Weights of a small GPT-style language model, trained from scratch on English Wikipedia: 0.491M parameters.
Each number is 128 + 24 x the weight over its row's rms, rounded and kept within 0 to 255. Layers, rows and columns count from 0. Numbers have three digits each. The size before them is the row's rms in percent of the matrix's.

# layer 5 attention query, 64x64, rms 0.171, rows 0-63, columns 32-63
115:122147121079090125098129146148113155134130130132107136122159112082107110152117090154166156149128
110:157126140158168109122131111142099158161154144097110092127138127158129130098124136123118109117108
129:080125129114109142117125164157146138100091098182129127150110125092133113172098080151149121136149
123:087141097106094104090126142106140152118133109169150127135133109123130099169134118152166111120071
098:118117087157088109135093129132122153139178135160124085132153151078097082157142132127138156071105
124:171119142174138080120143117129118131196147149104116126101152130156132114111140143078140148121106
107:097107092104100114150118128136148155092119142159146113144113133114111134180109111151146125096096
112:139121137171115094128140130137120169119128152115128079092176117145119111093113141090113156148137
105:132150114135135121128112120142105110158123140145113103113162115153082137129140168114093134144103
132:172168148142176099136138123135108124156132132113099121125148129139117127098133158096074143128151
107:104109106104119122150146171142122157101128137143119131104114105125125089124162115102100080133141
107:113112069101106135176131149137148108124133141149128108122100149118162165125147122149160099109108
108:075147140063134158086107143147128133084112126148158140175130121111155125150094097150134168157142
110:147171189147178121115141144146089147152122108145132133120137086124103116124127130109112153168134
123:088127109091130200136106132124135107102114091168171094125102138125135144174114124146154128111154
098:142145068137145151116119126123157139149111123154147124137127139138127181168136135176119104149079
114:140124159174132082093120127115103133147111123093092093089132122121120110122112156088126127160134
079:120157143139164155104144125151095136154130112150111117122117135121074126102161122124118133190146
091:158104170133160133145153158174119119162102096147124121132150098131133135114175110132120098131122
075:095131157171140082156110098159129102140113119076135102076101123138146161145099122113121114165157
084:169084120136105128133112137145142135131106148111141123113085136105116070157094095132127093135135
085:086112120131076134147068100159133081147136127134143124139141142154140126103125109135088119109099
070:117157140098117117143141118120133148108102123158158146147134123177097170166107113123144104184117
089:093122149108141086100124124117116154167151127110132115137123127071062117079155138172111173136157
084:131115152158144168156113131122085128153107116112130078052121098121150126126129132151141103155176
070:132173155166142138136136132134100144126140122132125113114095146122152140174176149146115163113138
090:087112135132124121082137114120134137058120124084154096138076100137143100112103082128152095148132
091:157136136139115159146105154140084144172178129146135156115122165098096129090125089158123123085142
089:110124173081117138129128151094118147127080135133118164144135160100119146138114131130111130120168
073:144103200122135175144112149126113140146119100097101113143097126103134092110131095116148108091153
087:131103150124140180118151094116086148120129123099114151154114125138154138115161111127161132154158
102:109110137090200141125130119088151111143123110113123138125139147082150168147114147166097139113137
077:150138156129133154120099089175119135110128117124123055101138132154097123121131138144126146163106
119:087086133128105145147064129152134094083133127128086125159137146128118133115096123136142090113120
097:158148141151159113094156111146087154177124115102106096106151107142133124109176131124126145167095
062:127099122130139153118077107178097136094132103122079149147123141120125147120116125135135126120124
075:172145137106098163131106092113126131117109100110141168116121103091102131124132161130074125137153
106:084105114099111166147124141101143103089130135158132137149099139150152142156099100150149113112153
093:159135150155138122105165100115086149175121121099112082126118115132122097112166130132116148189124
086:153134148154150102112154126149106131145132185086106107119143121143130122097149152176145089163121
081:145114121130131109131143150116148136092181127148061126127194131139108090101103074149170125127134
122:149161151144149096106152123146113126142120124110091148103132126117118115096125145122093173157091
067:099176147132091131109106161092135111099106110115156131108140115098123109112145148135090113150133
117:122124095106093168171134115129150088116150112154141123151111144130133158145092094130161131095141
087:091102081134120140180086107121154084148140139132147114130138112149125123165114122165142084088115
102:116109117103079148160089132108163100128174139153141168132109145152146126126085103131149109099140
100:139145134129149103127174102144154145129133130137077140118143127140161137148148139125156136138112
110:074100087123114130157098115128156103130145125134155120114131139157158141184097126135160099110118
110:149115144189164114147159133171127154143150112122142104104140137172134092117135121121168120120105
124:113140168136149118108124109130086143182116146094117130106136106110089126118146148151087150152116
105:149174140110094127098114119115143106138096134135129110082128123136149120114152113150136128143120
104:130105124137121127169128107111132157163160112150094147128097147149113140096125088138137086130120
103:108119099130088165145114132147151120160155119129115143164126107162112125196133128131095152106096
104:100100134153126078149102148126159161139155186121166138122148111095122118129191132180100158090109
096:128142121156107145113100116105115144127090103134135130141122121113133163141118098180110092143093
096:105152123099146138120102108082212126129107100128130152091119109140168128150104181137119120158130
090:162121116140137139160150078160112122118142124152148151129159155151145151075142159130114161113125
082:116160119154128109136129153107121167139111102117124127133159107125083109132152071140133168156154
117:094126129139143147136082144144121096108099133147131131146133090157130127120133078125080182165154
092:129142137139145096180133147134127124139146119123135187131135151143145119148141132155145138105099
111:137141129154148083168093142102122148092127169175128146107136163117141168096079123138118108167079
105:133136113121112099151059146128100165141137101156123076103123130145097116129078122152147156109110
099:128137140123156143132130094160089120157169119147127091109149102126076139124116170134097143097128
096:136114091158146157141128144130106066146132111181133147103156102092128143101133098120151097098113